config.yaml
n_layer: 16
d_model: 128
n_head: 2
n_kv_head: 2
head_dim: 64
d_mlp: 512
vocab_size: 512
activation: "squared_relu"
norm: "rmsnorm"
norm_place: "pre"
norm_eps: 1e-05
positions: "rope"
rope_base: 10000.0
rope_fraction: 1.0
qk_norm: true
attn_scale: 0.129
bias: "none"
tie_embeddings: false
parallel_block: false
extras: ["capped logits"]
init: "normal"
init_std_qkv: 0.0391
init_std_o: 0.0
init_std_up: 0.0391
init_std_down: 0.0
optimizer: "adam_atan2"
lr: 0.003
lr_mult_qkv: 0.4
lr_mult_up: 0.964
beta1: 0.9
beta2: 0.98
lr_head: 0.00593
grad_clip: 0.5
warmup_steps: 545
schedule: "wsd"
decay_fraction: 0.932
decay_shape: "linear"
final_lr_fraction: 0.0
batch_tokens: 16384
seq_len: 384
doc_mask: true
train_tokens: 137900000
steps: 8417
dataset: "wikipedia_en"
Each number is 500 + 25 x the weight over its row's rms, rounded and kept within 0 to 999. Layers, rows and columns count from 0. Numbers have three digits each. The size before them is the row's rms in percent of the matrix's.

# layer 3 attention value, 128x128, rms 0.06, rows 88-127, columns 0-63
100:481500517539472492486494558482498500482529507471519482463475483477461489494508483499492536514497472480535502502492509498415531478527520464559540499480512515490497507521487490517503447488519487
094:546525493489491493499503505492512506517506506535513490538468546480501514493484503451496475474504510491467475487489486567525457483512494497484527502495527466505520545488436501481479481537518529
084:541495482532513517517478518488492513558496520505548470463487485477475501479552508505505499513499453504509492535517490482460569539490533450561511457478504516478507522538474494519505475509497489
082:539492449552505490512482484470515501549480496514537501513521470501482533503515532499518518506545500486477463509479492551491500515500501464485524497511522502552544500462451473459518484523512486
087:485477459545509530464535485480513506537494505466477502487486471478477494451507506516477530517499513529527500498540462465468510447497595485495492525486515517534520479510533448519491493506451525
091:499524515486476500488519434510513475550458457501508502486466489507458469491460481501504490521486487493472504523556506484469486446510436484487439510502531508485501511472451490485493465505507547
089:543503471502493440491506499460522475490484502481505488542457483468539516491479478518501482501486486450542474528439524504530475480532459449462476477540487476510504527527455505467510466486506543
087:485495507443481535498484542467489495532505498476502509503509487524492502485471516474505517516511522522516505495506527480458484472471510508553519483505504524455488444499493520526484531529433527
089:513472490507529509491518538506491535461471491516516493474464505469494518500480461523523491513524484477551490488440531520458456516510475496472523480493504544492499487560507469458475493463486544
102:473492513534469563495513517514495512483497502488490447495508484479526522517493515450493502494513507494528483455528493546537485484531502480497521508492519494499489519491459496476512490475533512
096:488500524485519504528489523460485520486508465498477541531438556532491493504494534495501513545480476517483530523532474441518514497512522513526524499520493481477482530489515476526504483558567491
100:468461499479473495528519501490501497477496490461514551514478485481473471532480495499473518470500454500464450484498490521464481458520506481502523513479500508469520493489463518486505540473489562
093:464468499475483494495495459486506479466509471523503536524478495499501496547531475472489508491494475513532484477455496527550488497527442489480497521504475559558542465481456482469496515511557502
086:473484483495516581498493491511498519515525483497478552480508499531469495500479527474484536507513496531470495471526448486479530503495511493543552520468498544496480488480499480517517507550484482
085:492501558447484503524504497479483513504475507540485462462515505517567512494496483509500495524500501547478533534529511474527475543474452522535499483498490481495485452479503519478461486482492494
097:501482489465508539504525520520497462508529493537480556497495543498494490485489490509499501496495511481474522466482490506493426510482555473474483487519479511493581507490475521476479466441461526
104:477495514535502532487494493551507553518530467537510488456535512488421463494483479479500515488499494529529518486561469492468530494491483521517499502472535510476494498494495491533495454475466494
090:480512533460495534524493485528498512499510495500486530489521512537527494486508501481494491539497519538452494488569494452485495547486455559538526503486515519521464503448527473508468509498482471
083:499517523445492522521496507490501485505478530515502464476499531520525507478506478482528485508522479551499479524570504484504478526484495528548514511499552494473502525479524485491482465480465480
087:492509519542505465514512519515519469522538542482507455431529495508496489507479504532491473503497513512519498484491517496489523510457512508512450511505497506535506488529552487517509489462464470
107:489483499501533475498506506502497466526572509482506497502532465540482514457482487547482515508488502493495536454485514501496506449501479485532491506480474540508503462545511515483490511483437480
094:531482473500500532493485534492476536483515513506508514498475500465531528477500505500514493507515473492485529513481462573482540529519551481503519503476465487505519490527471486494475502459486493
095:475506522537518516526448544513503495456506468526497512482505516497534502511503487530535499521517479522484473482469544482512495540502520492487505473514481475433489514483536507463494584496567497
098:508467498487499534504516518496498515471470480503513509474469511473456455497479493494486494461538488478495449487531468506472505487545495502534531529471500513504497517528442504501499486548479560
090:507485472563527447464485464490489474500502516443513522534514512478481476480476504552456514507461477460484533468450502533494510476498506462463483491483479506487499497531486515524522504501530520
107:481484503480469493495502509531484528467518525463497471505499526495501537549485529501520517508493518498505532495505488520533501429508524508482485525499465515492499474474511482499502511546476532
097:523511525522496478510481461494505474501525528447479499528462523531502487480500520503485494495504531466512538487482481476526475506509521538483501497507500488512512496524541519498529498532489525
092:494497488495506523457545455491480505532484531506481486471572525487533497425445477518503488472516484521438500492538494503529489525459500532492491496492490506483461504522540512499468496478427501
090:489482540530515440515488502477490464485528492455491514493571426511537505494475515513493508489485528485454503441509501490510492486498451530525501514493505522509494482489545494474508512500523479
103:496509477496469523494496530511485519438477489455497457465505449441471502531497487479473491479492458501541492505513480548493487474555507466470484495497492506538525501515475471489509502451528514
094:514504502560481476486505497507497531543525494494501449491495460488500530470513484489488538494492521490543499506483525537491460494456499515489515488505506484513516501492499502482496468474470519
085:510458494505521547528538497489490504527551469531519558507462493481472488520493510505480515466477485506473463508504490484450513484537508468512558530492485539504534497487486549494480505524501498
076:466521501515503492477456512491516481508513523506481512512473547497493470469526523496498476504454493479452513502523474449507495467475505552515466526508488512509469545460536517527470488574535490
091:477491503527507525529465499518481483555502505502500501491456522522447478462444514471485522470522537516523509443523475488496493516459526492492509526505539511495484514456494527517531471556499510
089:491525498494474486521516533514484483473479507457512508469489505496514493522508493545494490499500425472477476439500494520505537552517510472516514499475510507486491523543495520493501502427538508
087:504498526421498553541474530508511534481523462509479531492474523546510507498551475484524515524538503526513489537547518480528480519506515517535516512510500511470482504500529500485477486516456477
088:482506519462482581513519518523488552472492499525517482485468538489532529500503483437512494538506478518485490537533488522451525508579525495490507526499522510493478507490473492502477508496538520
084:520502540461478531580476460502497533515476513527509480500492495554517521505489475460521492534527512514525510525529505493514481541493504517525480524531531514513511481487497501496500478519489503
092:490510518449499573545523529506487513486467517531472475498489494538548516496509522449505505510518465536491504512534506500520488498514502483516512503496527538491496513462451496503478507487515494
106:477495480533514501538511517480491522521530484478498487469575444502538524519466534472496505488505517495515491455537484518560503529486536512515508502497502487523464492459554451489501538492469456
# layer 3 attention output (transposed), 128x128, rms 0.141, rows 88-127, columns 0-63
104:531489479492523512487493502472525487466486508473496504474538488465514525503491512486520486506505534473494508492487498498516486456536539516492486488475514493510551513492551495488523548504537477
096:506487544554545489496521465512488515492512488533486498539509496530508505501506526525467516524503503544527475520518479457507492514476476484501511518444469512507473510504489542497465507472441512
089:472444473490492495505496495480512528500515538446495509491515506489501519477485510504502484437495502528508482462486504510507518467563530542518519498517500509505532522465545531448543527516519494
085:499455515527484488513526481514487537533487520449500502559501485526513511512489500500505513441532476559487519525538534486502521495520469560515518474502485499506463491494487524504494476546484484
088:528493534502512473511517503475516484472484537476509499534479512456517465486498500482534499489502471493497495493511521547526513483543517499504468500476522473500547514554544506490533495515512502
091:504458529505484502503538563482510444475543514493448477501494492501520514551509495512486525510519456473512495524447477531497487475493513502497458507447520507505491513540523474464493524530473493
095:473479536519554512488497482505494553478468445554472451543511516494494511514514506505501490516482514522475451511506506492487482519505490509542480473505474522487526482480510514519506499494471499
088:549491524506501478490486500461476445503500450478461516488453504480524517505500531451515473490482517487495487511539483478521526457479509536452499517426493484502507512526524478508532548504501460
093:496518502548535489541507525471495509494485461503469498519543513478487479525479479493512527490498530539449482501534508509519468507512480543512509471522476528531531493479561465550497536503548511
105:531487508557521473457476481521526512503481529496494538507499496504526499468497516544508531500523528524502494515542489457534493494466474469448513493454488491506448523496506525544470475491503504
096:514509491462523476524503464504492490480518526575499485481484517489500514484499489475514494489463481445477494475503487511484515481545547492466469545501492543498505506477483531450544499495460522
102:560525564524565475493492476542521435447513554470481520481486480479548500538510477485511511507491500481493532508508493472515500487525530507451485467471485514514512530523537495525524532507509487
094:526544545488537488549514502525517487506469516482479523539493501484530511524522453523506512495497471462461514521460527489512481524517494503484439486508520504498491508469516503529492462539487514
095:524526496492497463529504498480501465493521566459506500475478475475510475479507505505520526499481487465474515500523535529505523460541533522456465530493506519497503516518489482491542463535546500
089:490482499513456526503523568490487515561522429500478550497481504508499504538501484512464479471491472544536516494488474509494485499464471522490519509513528479486459462513492426504496513530477488
095:444527467527529500507503533477483518509518474524465490438514517523476470503476481501500496556491537481442506527491539515509511522493474504505479519515487531491475478519484488502463533483517526
107:527505441483451507518515533481518458469531580464508527471540504480500488504522503531499535491518506453518527496450488547518518475512525492501467516486515495512522521524505514492454499489533503
090:491511470505423513496510556509488467534546487494486540446479491492481496533509457508482520504491462482511519502481482518501492488470503499460498530499523491505444485524461477490539483503519526
088:513448494519434511498552579501482492524534471504489543495495522496507500536509474514464478469530477553528501486484454506530490477466499500510535530504494475510455469493511456474493527512478505
086:469481460471422539510518536498504528493468473452527489525561500510476478500492480488510472508538538490518528519484492533482488505489477487536531499506527457484506445515497474490463480477527483
108:477534496492468505498488481467529494513450449460506508477495492531483497512499519472485467556493559449494519504493538510468521513528508511496454486517515457474536503532512460521518517479552471
087:487509534569558459500487438508492540516502494504493535523507468550510487486485518522462499473485532528481474471541522477524513529530477504507578482528478482499501507484504552517486533465505514
095:489531451482450489512468516550502522525492502515478518476515499516499517496491500481523487476508476508493521461504516482504475494475484546509567480495502528522475495452513471477458538469467521
099:509502539532550448511539457498521463446532542499489505519500468492523477532499505505494514489474521524480493507544511470497518482528531519457478496457477498538495519506528504514522527491500485
095:485534503481533506476446442505500494470475511483507438513492474510502505480499480470520511567468547461490496506503514480493512515547505471535477482477506521493547512514514534481509521492531512
107:530525551527518481491529455500530489544483481535534484533494477508515465482497559477483497495492536499502518503512502471459486511503494466480552467461505466491514511526494473511478487523490480
099:499506497496548494484477470490502511491492496556509448505483518476472507488504502515502517562440516461490463505523489470481550515493526454511492507522489500482510506544462546502524477475499509
091:482492517493464507497493570505451532503535457486497524515470496529507482511508479491492506506495509542502459503496490515532514518464452476516496541501477499524487476528503490479489490485547492
087:517522508496462521484448492535517515508448498452504539490495480527487497522516471482518533555496520497504527525509498482463502512491469486454447474501512498498478480543482480540540495514540458
102:492483500504528490505499473533537522491483533474520505541523463516567504491493515539499497446546494530526502485487510506535471479497493507511545483468510506471484532476515497542455526496488483
089:524493459506506545475488517463544551526472506460493491476551545491511538464495522480526508550485516467523490509440501511517513503475543513498503482486530458496526524539502503546464535474538467
090:496530532503530468537541472498514478448513525489490538463517475489513487513489490474501500501458509467467532504489550534456512518551546528439458499498497519536529503499490490512539460526510497
084:514515512466494495480504494508482503490532507528512444493504509499459491482516506502524507566450519450504484468455482501488524488492536448514504514463521501511498521529474541440501507460442540
093:549500468510501507517523512433510498467527591479511493481518516473478496473485497508498560543514485473476513531517484512503531459481518510470440523466503514511483496565475494472493496531542504
087:481516470497502516461461483526522516436507529475503507469495454528528491526471481523485512521501565518490502501500504454517481480463506495472536466548494475511460514468522481488524524491545494
085:527477485499488493526531537492520491528546488533479524472504530482502504524497526500469480454513471509500495470475491521505509481480543541481525498548478450502468496485507468495485504492490507
090:506499503555491482515546533515489502500558512522478521474508482500528481503502524532471518466519468521497517461512514529539459492490513523466559520472494520522494510490498472498511496530498533
088:494462483547472511526561562477509504550535484517471502498496519493498509515491495534452509477515449526501506512508475525524511481492498534487533517526488469482447477519478470508471473541497502
094:509480522542487491499523525492490487534531485504469548486478494510506496518505518515484514453547465541505515479509490499538468477470492517450507507476501508509461479486495459511524483554498493
106:535494480502450503501471471543529541507473510461534547516516495505529491457515508484535511467533499528513522511515527495476513489468480490453516491503511492517467490510469501549497450499511469
# layer 3 MLP up, 512x128, rms 0.109, rows 0-66, columns 0-63
115:499475504515492563508517535495509497497500473514454498461491472480498551497525484525460497493500491483468514499469481492489509508438517489458457515510482454507491437512444489463462509492443484
038:515472545472522497496513513512537516459500502518489477507497498463519476507543525508481495491543492476451495508506526520514487503481500525504497464515481474500525497491486515448469477516480476
120:564487492523580507542528549480531504491489481491480541503518507509509478514515526525508480499545506494493494550487473480497523469471487500470498445541491486542474472490514479495472495481504480
120:517475486506491504496518553471523497511517497493417525504541518486516541515494516520431482472542490489518484523516500468530466443465494492494476526495476484497476496524495489473471524464497484
115:468459520545528489494524511491526530530554501485493516515513462487521521515478529489490485460529498516525462514488505488529481465466481497524528489509492531483498502505538478519475520497506460
041:521444531504526497512551510512548522518488513526508467493496504478508479467509509503470467482511517468497475491488503497502465496485507516484498445543481518486523497501483477439502491487502473
039:525458543499530487517515491523554509495503500527490473465479484445529504478517509515479514480546506457497484490504511471511515471493497542471454458547459475511516474518480494481459506484492497
063:531476500490496496507519526475527526495520516520454476523487529490527441516530519530481475474525507485509465497501500491480507514470475464494510474569447496524521498486498471478481462484503487
033:533496523508522478505502510511578539474518515493449484489488497506475492450516541495515484482540498482508483503504511532496522506493512490472477469556451525477504471506510462472487488482517482
137:534489523503513505529495508451493544464498450471493483489472504471551470487510511542499483491494510490490504509481520497499474525474475465469509466533491487508476479450487474489484497510491493
051:518473525461565494491523528461540514503527542496458495485488483514501492470469526500475482457533510497502475505499516496523483504501489526492508447532468491506477490465527496486455496510494497
128:556463528498546525509530524519525567503535501466467499517493508491492453457485525504476501503524483503472465515532565482495482506465453528476504483535455485523473488464509462474490489474520460
043:511516530481530515495539511500540511502536506500449505516477495472514479500505527515488449484517489463468471501513529478487512503472509499516525448552488519502500470500496492484474455494515471
050:540461541493520502503509540503549508548513497514467491474500508480492498482478526499465487477525523457487512523519556500527531462505475493483501456531441475496497467520492467457454489468517521
139:512487549495523468526516500544519484546522515513431500535488513472465514526518521523482447475544480538517467481500518518519519474466500517474529500506469535491493521519502492496526509485467501
046:535477532489487504528524495510535531470497501509442504495495507481504468503554523499467486486531503479490504510494514501507546499485504471494516480545443508510521472498470456451472476475515490
138:514480504525530514541568469511509529496496512476477499534517511467501484485569507501488517467521499501483488513493508521479522492448464508457464484550487505521469523487486486471458510465442508
134:483462515447501493507535478510520500507504520474463517454479522474494453487485501509489502511487501486489486504553490474503493532508480513483514501522474483510532491475459500504464463508508519
100:491464517467488532501545498501509491515496471516461518483483456493514479533544571502459476495519517489485477500481491534502501470461527498476514469525518469516504497496479512469501518496482478
132:540469492509525464462493484491551487512517502487495496496537492497537457528525569502495459495528503507512492496532529515541473475444515492526529442593515526506497443517515470480498469513519499
051:519490547488512495521537487521530510533479510479477500512509492476499488511514526503466481464524503483482485490513511469501507493534478477485506486536449477502524466493471496465484480482510510
041:492489544497535502503510514507554512461477522501499478448508510488501493509489515510483477449547520480473485550495492488463492492489494510474523466552442515493497510525475495488438467515475499
054:551501502488519495496520485506525511488538503503436515445489504474492482503484540524498452497539497466470484541502527532509510487502519503493518456525493488518518472497509497467470484494476474
120:552446527504509520507520514515517537524538521508456510517521496492515489469546486556470509498515473516503457551513530509483488503469445518478483490521468492495490491480488487498506501473509491
131:521457512479521477470501519522493500475530495497510473510509523511495496474482553468493502499517522508527462512511536459531517518481485503478475436553487538511471480448468495494480473508470461
040:520478537505544514508491485479510507499505521495445478491503484491526485495492557509476477471523521471490480487518517495506484525530485515482505431549468493481515489477503478457453449512497508
117:474495507493535499502538533517522504501541510486468494504520559522463506448481501558466471498493524493512470552451517509490496498484479477513465498543458459527508524492493483507488505493547486
045:508475542498522492511547533508572506471509515490462484476509494484514482507496533514487483464561500480471472522512518509522520504492487517461485450533470491518505488504510490489469508535504505
135:531492499492504472484497469494511515526479516526471479479491489502470470491549508522400446490525497486531472471504489509502467482444485492447472506531487511498481476529470491494489491509496508
127:512452556526499475465472499539508518504547472512478503477479525525472513477558560541484465469494547488524469515467510484504533488500476466502548489506500461507485526498498473502473490533513463
042:484486523467538499535538522514571515513506515503480488466481483466458503473510538494491477484535511465491484506485519507509502488511520500488517460539480536507498519509472515485463470480511479
041:513485513490529497485535501497534549497470504473442482486490525464511494499519532518468470477544500467477488523521534483488494500472479501472460445538471518521500488498463497471467498500488496
133:547516500508505453493498488482527491492514504470461478462510488492515467468503522519506470494522488503501511489477523539535511505494504530446504477564492509551510494440460451484494482481495525
147:504504524507524496492546527472490494480515516526457461413486480508497483500479575503467506471510506457512487521468538466525481492499477507518515479502494532526519492510517470506515503517533495
049:510473499490540489538508486467546498480519517516478472480485488476502477490483506508454470481547512497504483547501527494506516514503485507460471471525497522494536486517511481466481488501511485
035:509491508469526496508513513508539498531502512504459490469531494506500482495496501509445465472546488503493511504524564502500504508498507477514523477553487517512511501485464504436514461511493511
112:508449506472519499502502543535517523472500499478483487549504496453502479497479549485520482518533497523480511505462537518466485532491492464520486466518477482511498457495493462489504481474556522
095:528456505500515481524497520479503543500499476488497520476483513470525505503544519545505447468526481529537460516495507500519504548481461499459522482524467528539471470472485489489447471504481517
113:516492500511483515497534514521482538459525522479483544515551476496514489484487481506513501532515521497508510523497503526475471473523503475509479477526465476506493507468485484473482524468524511
043:536476536495523478519510495500536543505513483521492521466500509486505523471532541524461483465556493498500499516515507502521526500506497491487505451553455481487502494488517488480468453488483475
135:539514522504508539528542523493509502494501515476456506510538519485475504509546567484455504465523467496466497504516508499486503447507487509514476498520443474489520460529541502472459468486517538
034:522465533477551507526488506504515494492494528504468494489482504480506493518485499521465450470511497475477466506496512481524542503483504512498494453566455493503518489515477471469470459480491497
129:534493544528520453486521466523531493515512546488439519470513515505505488500503556490482447479516522497486493488514492516486478483468464510462457501527473537558531469520458460500475500499522478
043:515470563490507518485476517503556503518523540515458482504496514490508478509498509516486478508554513465465506491485536513508506516480506484490491464539489472524515481507498500475489517505509498
114:520497482480490446491556496533495481553508518523465467464544473461486483476524514492458485462523508493503457474521489511482528492476480493509496529516503482485516476492503512496519512504512491
057:498485523488547502508517487523560518525519510506443477487511488452511480479505522503485470492527510489492486509497527485506522491495502464458499448530475491503502439497475489471480475526509473
120:533454526483539506518511489484498521468542499543499538461471487475512487487536508527493492487503471464510477535467563471517498506518447490438501502497491510508474485468510504498500510509520483
056:497462540471537517512521531535574524529513492494482492497497498466512518492492513508470465463543514502461486496522510516498516532490519522459506466528469467534508476494477464489457503493501486
119:510469538511484522498505525509497508497536478525456511498528481486520504514518555529454493522514490504491490504487505481503501487462505528490496500520507494495481474512489493452462516456509487
095:522459493541546489521503490464516503500510471502432509463525510473525516501481518528473502484516510511499473523527534512476531477516503496480476482512492493531540472479496513471469508508477501
118:487512522508532499524558522508506483562467482520473465514465515473514525481487519537510482509522548484474463508491513486473557522479476515507501455541477486493485488505501494490494487481499489
050:500472520498540502473538518502553516500494508506470515486486515496504499493484532493455499481536518485469453530508532513492517510506488487473479471537486476507535496458513481479478497497508485
142:493491524518507508484563487487515490500525482534428472443478492471499492505527560524475452452502460504543518517471514524523497480465507488470491495521502478531501456470482471468513472488533516
116:521481546529496507511494481509488487511534526515493479502478466464531453483504542500436485488519482542490458488485509517518462462492510482504556489527484462468505479521493491506483515530494456
135:521460492526502502503508501479526515529480494473451480497486479481510470538491552473465464484582500510498479506499543519539473448473502494509479496541503491505472499536517493473508510521496488
116:495492532481514479524500521544533490522502491514515486506495460473487550533505514476528452513521467496508494470497497504531523522497509533448537504535473502534489510505467493465482473511470515
041:499493533480528511511550530523544520509498519511480537520482487466498486495523514491496462472546502447506500509476489503517486505484491515459506442538473513492535498500515465439483502494497485
128:515462485463524497479495506515514480458507479485455480475508505479534503461455493498494480487513506483480475526512548481531511534486530522512521488508493487527488452461525478508484490475515482
124:517472500486562453532498499476544510465520498518499472520502486499515459498470518497509474492538522510496496487528496458535521508491502514412500472542467521553500521485443492471483505483475494
136:498502498513468494486512509509530528507498473528460500470547535510470533547526521488484467509540505469521493472491494529492526428482542499473496477518493471481486489530520493486491494466502513
125:515480496499554491514504525494573494522538511503454548515517512511511508477504522494489518492501528485486458557510544502521524511482518518458451494512500522535482514487511503458495485451511464
116:552486542516539521458506477458517563469489487507498522481501513504513490496487534527492460496520491518541457523503508475490475503458494530508509473542458487546486490466470497515467508486451455
139:495475482518492466472499496472524525526527513527480515481524516506474469499529501534431505486510471482493484521510492532534470460470527467451440472561479489504502507463471480475502481507502524
121:529466488493494487484529537537514478489518485513478508459536535454483532532483506515463435482549497511500485516525518524495513482489494509514525523531454543483483504517486487475478488492476490
088:543480489490541503507548499505486490500502572504448470470516506462523474469488540514494500463517505512494481494530504526510538454523503514491497478517489485524516482472494497476474488465450501
036:519501566483543508530528518526559506499500507503496482485512516438497488473495524511477466492572491459516471475507517483469525500504499505495494451534456460510493508501496482476479473463481490
133:481492495533533516452534509459553527471486465498430539490518516496493514538513482530460505472506502461469485517532508496492510448487536512482488484529493482516500512518545511492458505496511485
# layer 3 MLP down (transposed), 512x128, rms 0.107, rows 0-66, columns 0-63
119:489482528489485468506507480478486495471534455491513514501472507468495512519468537484522487516472513461492512463522516521523517493533532488526568491492503526491482497526529550502512496484526505
033:512527479516530547496473532483498497501442499505471501528516530436498489500498477472503523515487528529523505504504520471489492512527488491501505552487490481469476465550488509492546551516445538
121:506544479497506473507525511542482461498505508477557444528475523445499520526505484547491505523517479431466484518496488500531517507521558483491545504492472485519477516549498498519527525468490516
131:509475543453548486502473515480470493527488484524495448467478493531472491487518484507487476550534495505520524470541488511455512473495495518477476514484443499472490520505473495485501476491510516
118:499541480514517486530505464468495546492487520471515501496521506520527429488499502498528489547510498463534536499478532522502547518531521501475452522487476498501537523473509497513524515529494474
036:469486526501493492494460492500492503478470500487467546494511480519447508469532507494501536502472454515516535562493524505515497474526509513478454530470509507519487477490503437505493451504497516
034:506488494524483518495489506491520462521467511498553514523466446493471495532490473532514538493449483531506526545493461491549456456485520464503479469486512521474520506500481508499480491506485517
044:519537475497476511505503519483486515544540504489498491508483503502519514488511485482504508512498486491542475471501465478543462517513484527409487536459514532499480530521503513508485451487498503
024:506458504534502483499532479515481508483556521532522485496476531533486520492500508550556488531449508495493477497502486486488497473530476534556484497497525475512504507534487467498511486508468490
129:532498448513531484524486498537493480519483478501484466516507517522471439501523469390531467500490500510478466552475486507488504542508507529485532523507538497450463533517492499481517454470509529
050:506479489543503531539530520532510511518486491561468512528494480511515520484502537512504493512520515520505528493479505508483501505497509490455519520490493466535512459515479495527482545550518468
129:468490478512507482488514554535500488509521471510497540525555492514515510512569454525490482520498468567553502504511490522519483489449499473498495485453512505506510458498467508470533523485486542
043:502493467523445475468494487496513539494486490484473486475533500514469542504490504561526500518512501505554506495514487517475515520485524508475471512496472492495477521525521495519507492478536539
051:478512484512478535472476441490528484473517450509484512511485507511515521476511466495538459517462489485485496490510484495477506543545503511479496498474534562467483504488524523513569500487499506
139:501483476565515509535560530494488511533541495506468517473484521491507507520486495486542502508513472513559497508487467515489497480505483532500503487507496450514469479473524531546493513476493454
041:465504501535529514500508498518490509514519471511532503474494488450478519510507457510530530503481479496542465489533507496482471477512451495459486504465507470511497504452497480506533501471536536
139:509535533488509499555496510490464557466491504501471552477479514505471534535500532506521477522508549530538495500479472555478504478495533536523521496501519525474462497492468477498509528536477495
134:502529493514495538496476473543474505507503444483495515475478504546485486509511471473507499522446476485471504501540499478510499516517497481525492506492491480514470504524506545530543465477558540
128:507506504521443497496497512518522449510482494482503492517492538508528486485504505539500479523439493546485494503515477484495465483474546435516497526465468513507502517520462504486515508460511504
122:474457525508505543486512501468491496552525491510499481503549508506509494540509457551498467521479515494497476498493473479487475535451495507500498529520529491465479530483510528428494500468471463
045:482483445487494509471538521534492501493455504478487452500533513470501491531496501522488518497479546538480493529500517491484454491506519548459464516483532462526490519493535522513482512524468531
030:475509456489508514471536506520537479512526512557470502490513507492470525492499453519522539552488487516516482528491482450534500463469541515520517571495498505517516484493520516521482501491489499
052:484498521454476482504473515551514521484462512534498503463505466499514475485492488483504536490502493486517520505480535486548434474490479483507520535504477529511497497500483530497484518522517551
126:505489514510520540451570518503504524496483449494514537535505537529476501516513458468476509470461478514524490486555507461533515523486514494528557479493504486511517477505445527477502494499509528
133:502479533493501504514470526515478510483498508489509495507497486512453505535549519462528522552489439475506478510472451525465506447490476511510491511493499483505506486523489501499498495468495537
036:548455478479514523474575493470544550493564513495534504520489477486476509482502493480498521539510519496468532474523490489503485494499477492511510558536520481488520507535485451514519549437486470
122:466490481544515469540497504520489470535531510465493499493524528556518486491480483499530510521466448518514492546514512462506485553474500472537473506464460532496463462513497480501506509454489505
038:501477504491541507479512540532482531448551479535437535499556533518503475540530528498521501517521499502484539504509532502513527449504497533489511528494488522499496451492503527493495512529470477
139:506501491501518477484504499503493494507473480508463501485550487490473450461561477490541475522535525536522490531498509471486518485503509491488521512531446521498485496489534519485537554531499492
135:511474489485498528501501505525513508509513472495561546529474491521451497472531502499516510547470496485473482476449528475490504523463506501496506517449505512497466538475525501462477517509504520
036:479471514484481474476496498500486548521506491518511528513517548495518478525505459464510458541479513529515488508484514484470495505468487475462511508442476536469486516491477519472500508491524533
034:546472483503499529514481483477483474476521475540490490524492477548500499489489548515498434456506521496498511481485516454477506516521488446527450509498507467505521561516489512489503492495474472
134:489472524490503504494527480526463490511490460474526538507495505572485459508530535524479501481523463491479478485513536519524534498502523505450483523468514523516498515468504512485463491526494488
134:490515487524543504490511469518509466508493492544496484510483444504496475555497522503503506477481461486483522474491535450532509509466491525540505469449506495514482521477480507507558468502498495
048:512494474465489504493503531486510513470484494490475504494566519530521496461500449491499518496466497503506466445527531468505479498506498496533480520467489498515544500483562523483466507481502482
028:485488511559489498510445498483518539440515513485527501540496490493485491498503457494487506500521488494500518509488481556508475498498536481504519535479450489501502455508521488514471516516493526
122:518468474507511461514528483501518506550516535482524480505524480475502475565464467478457500505513505512521514486494497527504482508498513497507480442485533496515492494436517476487528491488460463
082:474496462498512554482525515525452475497504495519510500499480531452496513477494525500500512507472514510545518468451487463472472525466499481522518496510539502515544472514509488466547534494568487
120:544494525493486483531489505454504464571530534520520498529553446558509476444470479478504537517486492486519518527481454500474470502511523508549500477454521498524473486516490507519508462490505509
037:480501488483433555504510505518464478502545535498493545504509479496493507478478485502438498481483502525521489531464487461476515486512503522539463513492503476499520506509523487493499506500532568
129:510517521511563504517520431501521569504525511503538497502506490521494519526462477530533475478495484479550472464492480481504490559531505480484494516529497513480463488488514508507502488480481541
029:462518531510458512460472528486520515474502467501508478470512480466480530507516500491503494513498476497523526523509509450473533508533525483515478507510537431519506515475518473475552488543542485
121:501513475549503524433509521530541477480503470489518510453506456541478499485529496492499475539491488462504517506462472506474507492515491527476513496490509485510487574515542495536508507515563456
043:503476505519538523486473531461508553468507527495494503498463530493499517478506503461512490494505489498535495486472483522501510480509495493518552553504516462499490504552465485511554492524490506
122:518516473532494469482508503479484517505499494514526453477558521511495488509538518503506529514468504520546509543496466464494495534501531487473522532478543519502414542515520532504520532494503504
051:524489513474469516510494558528491490500536534510500516454494507485460504525490497570480486510456482537487530544514488497498494481509476531519496487501505509447495506467526488511477483481477546
123:492506477541496456517459497499461439507490535463498517518492474555493506495498498497468466488530519512508521471471502554508470531475490509544573517473481489496454468462473509524527484517512517
053:483521518504510493458464478531477474498521558510468525430479518472496524478495508488506530524504530508516479468494466483516480495505486519494500488466516573506469503468496491529491467494487535
127:473505477542487521478495498499476544496528469499511480532495519533495496500535524487522511585461501541523511509514477498519519494482486493488490514518517528501482481471515477492512549518515469
080:505490525481462478511449529525486513503511499531506450496513505500486508501525534517457497482549494506512516475508484492514492469503480484516501499436543508515492485486490531492498535530438561
125:471531534489481512455508554501501531501478536477517530480507494493490481485470507473513509543505473502546503499467503456491521524476490461506489515498506502490445492501487534525513505472497529
046:507475489514468497510481515483472483519491480494527471519500485441553510482502522498497498504510480466566492488511457462517504477486512507526498482464491471487552536527489478531454494514492520
140:504452502471526501516517482489481523476527471509465546488538478541484446516533507528486507525476467518490551511514542477520536503487513555550520506446518529459486493511501502476501500497458523
127:522488498467505521490502493554491514535489487450507484523491528449500548495468491519457548533485487472485517493499464491539494468489494492504537494490495518538532476474497537511558460508508508
139:509497467508483513486511497538501469518515535477487510504470492481484510491456467511536533501530517527543508459527475508488495558478483497537510494490537523500507478508553518477544501493458479
128:488528486498472484497499492488497453504503485544507519505490481480509527500530521524530492530448515482498471498501521516489548528521499543520512465482537519461514484520467485537499496447479537
028:509466522480452538507486495479479498482488514518475485503485519506501534559467534503454540487489497476519489495506505469588506515504502461462456490520487491513546493486475496520519477497489495
129:476506461480510497487541533496475476511550499523531527496565480465509512522493488499512521500508489514514450510472483497496501516509524498519512543467490474483490485442458458564527474496483449
115:470514435536511504460512527558465552504496508510524475482496495480476491529488530503500515481505507490505498515529466506532539512497531495483514516517432533503468503487503513498483512548502481
139:475497507516498471476544484492480528504476512468525501475524490476481481529514555476518486482506520463546498506522513515494487503511453491530487530501480511494495504497477499452485470500495550
125:528513529519468512472466506493510480515473467490520496487509547476531490517514466474515443478503524520452500496511511521504459509510518483518481570454519463521469502503499519510549508531543496
112:498493508493530512496534504536444520535502491494470585537527524534508533488507526520486548528527529472504488490521478496470529511520536500515483566540525496496488521500523471469485524478525493
140:511512479475492472510490475486511458469482471585490502493461505491458482523468514521514465506467539462518520487507489499486547507492479489534498488491543498515509515519499493533517488531458497
132:528514510486499536512521520471473466495495491545488503436464495440534514529500516483526511506485497487518490508510516459487495504510490499509537548494474504513489512503462494486526496499495487
088:496507510494470494493482434512509518513490446512508493510489471509445494474532501528487444538482522494522464537499502454510492522501494523466493499463511509475494500473523480497506482504461535
026:482483517496584499461537500518512483509475458496460496498511516531447465532505537499524542533482499481541522494485453470499527507492495477480527532520477528487507537496486528530516487540483463
129:491497490502549496490512495458460461468552497508524484510520507514484480506503518548558497461518503498460510532476499523460493499494508518495501470515519530454464496474453503471501514493484507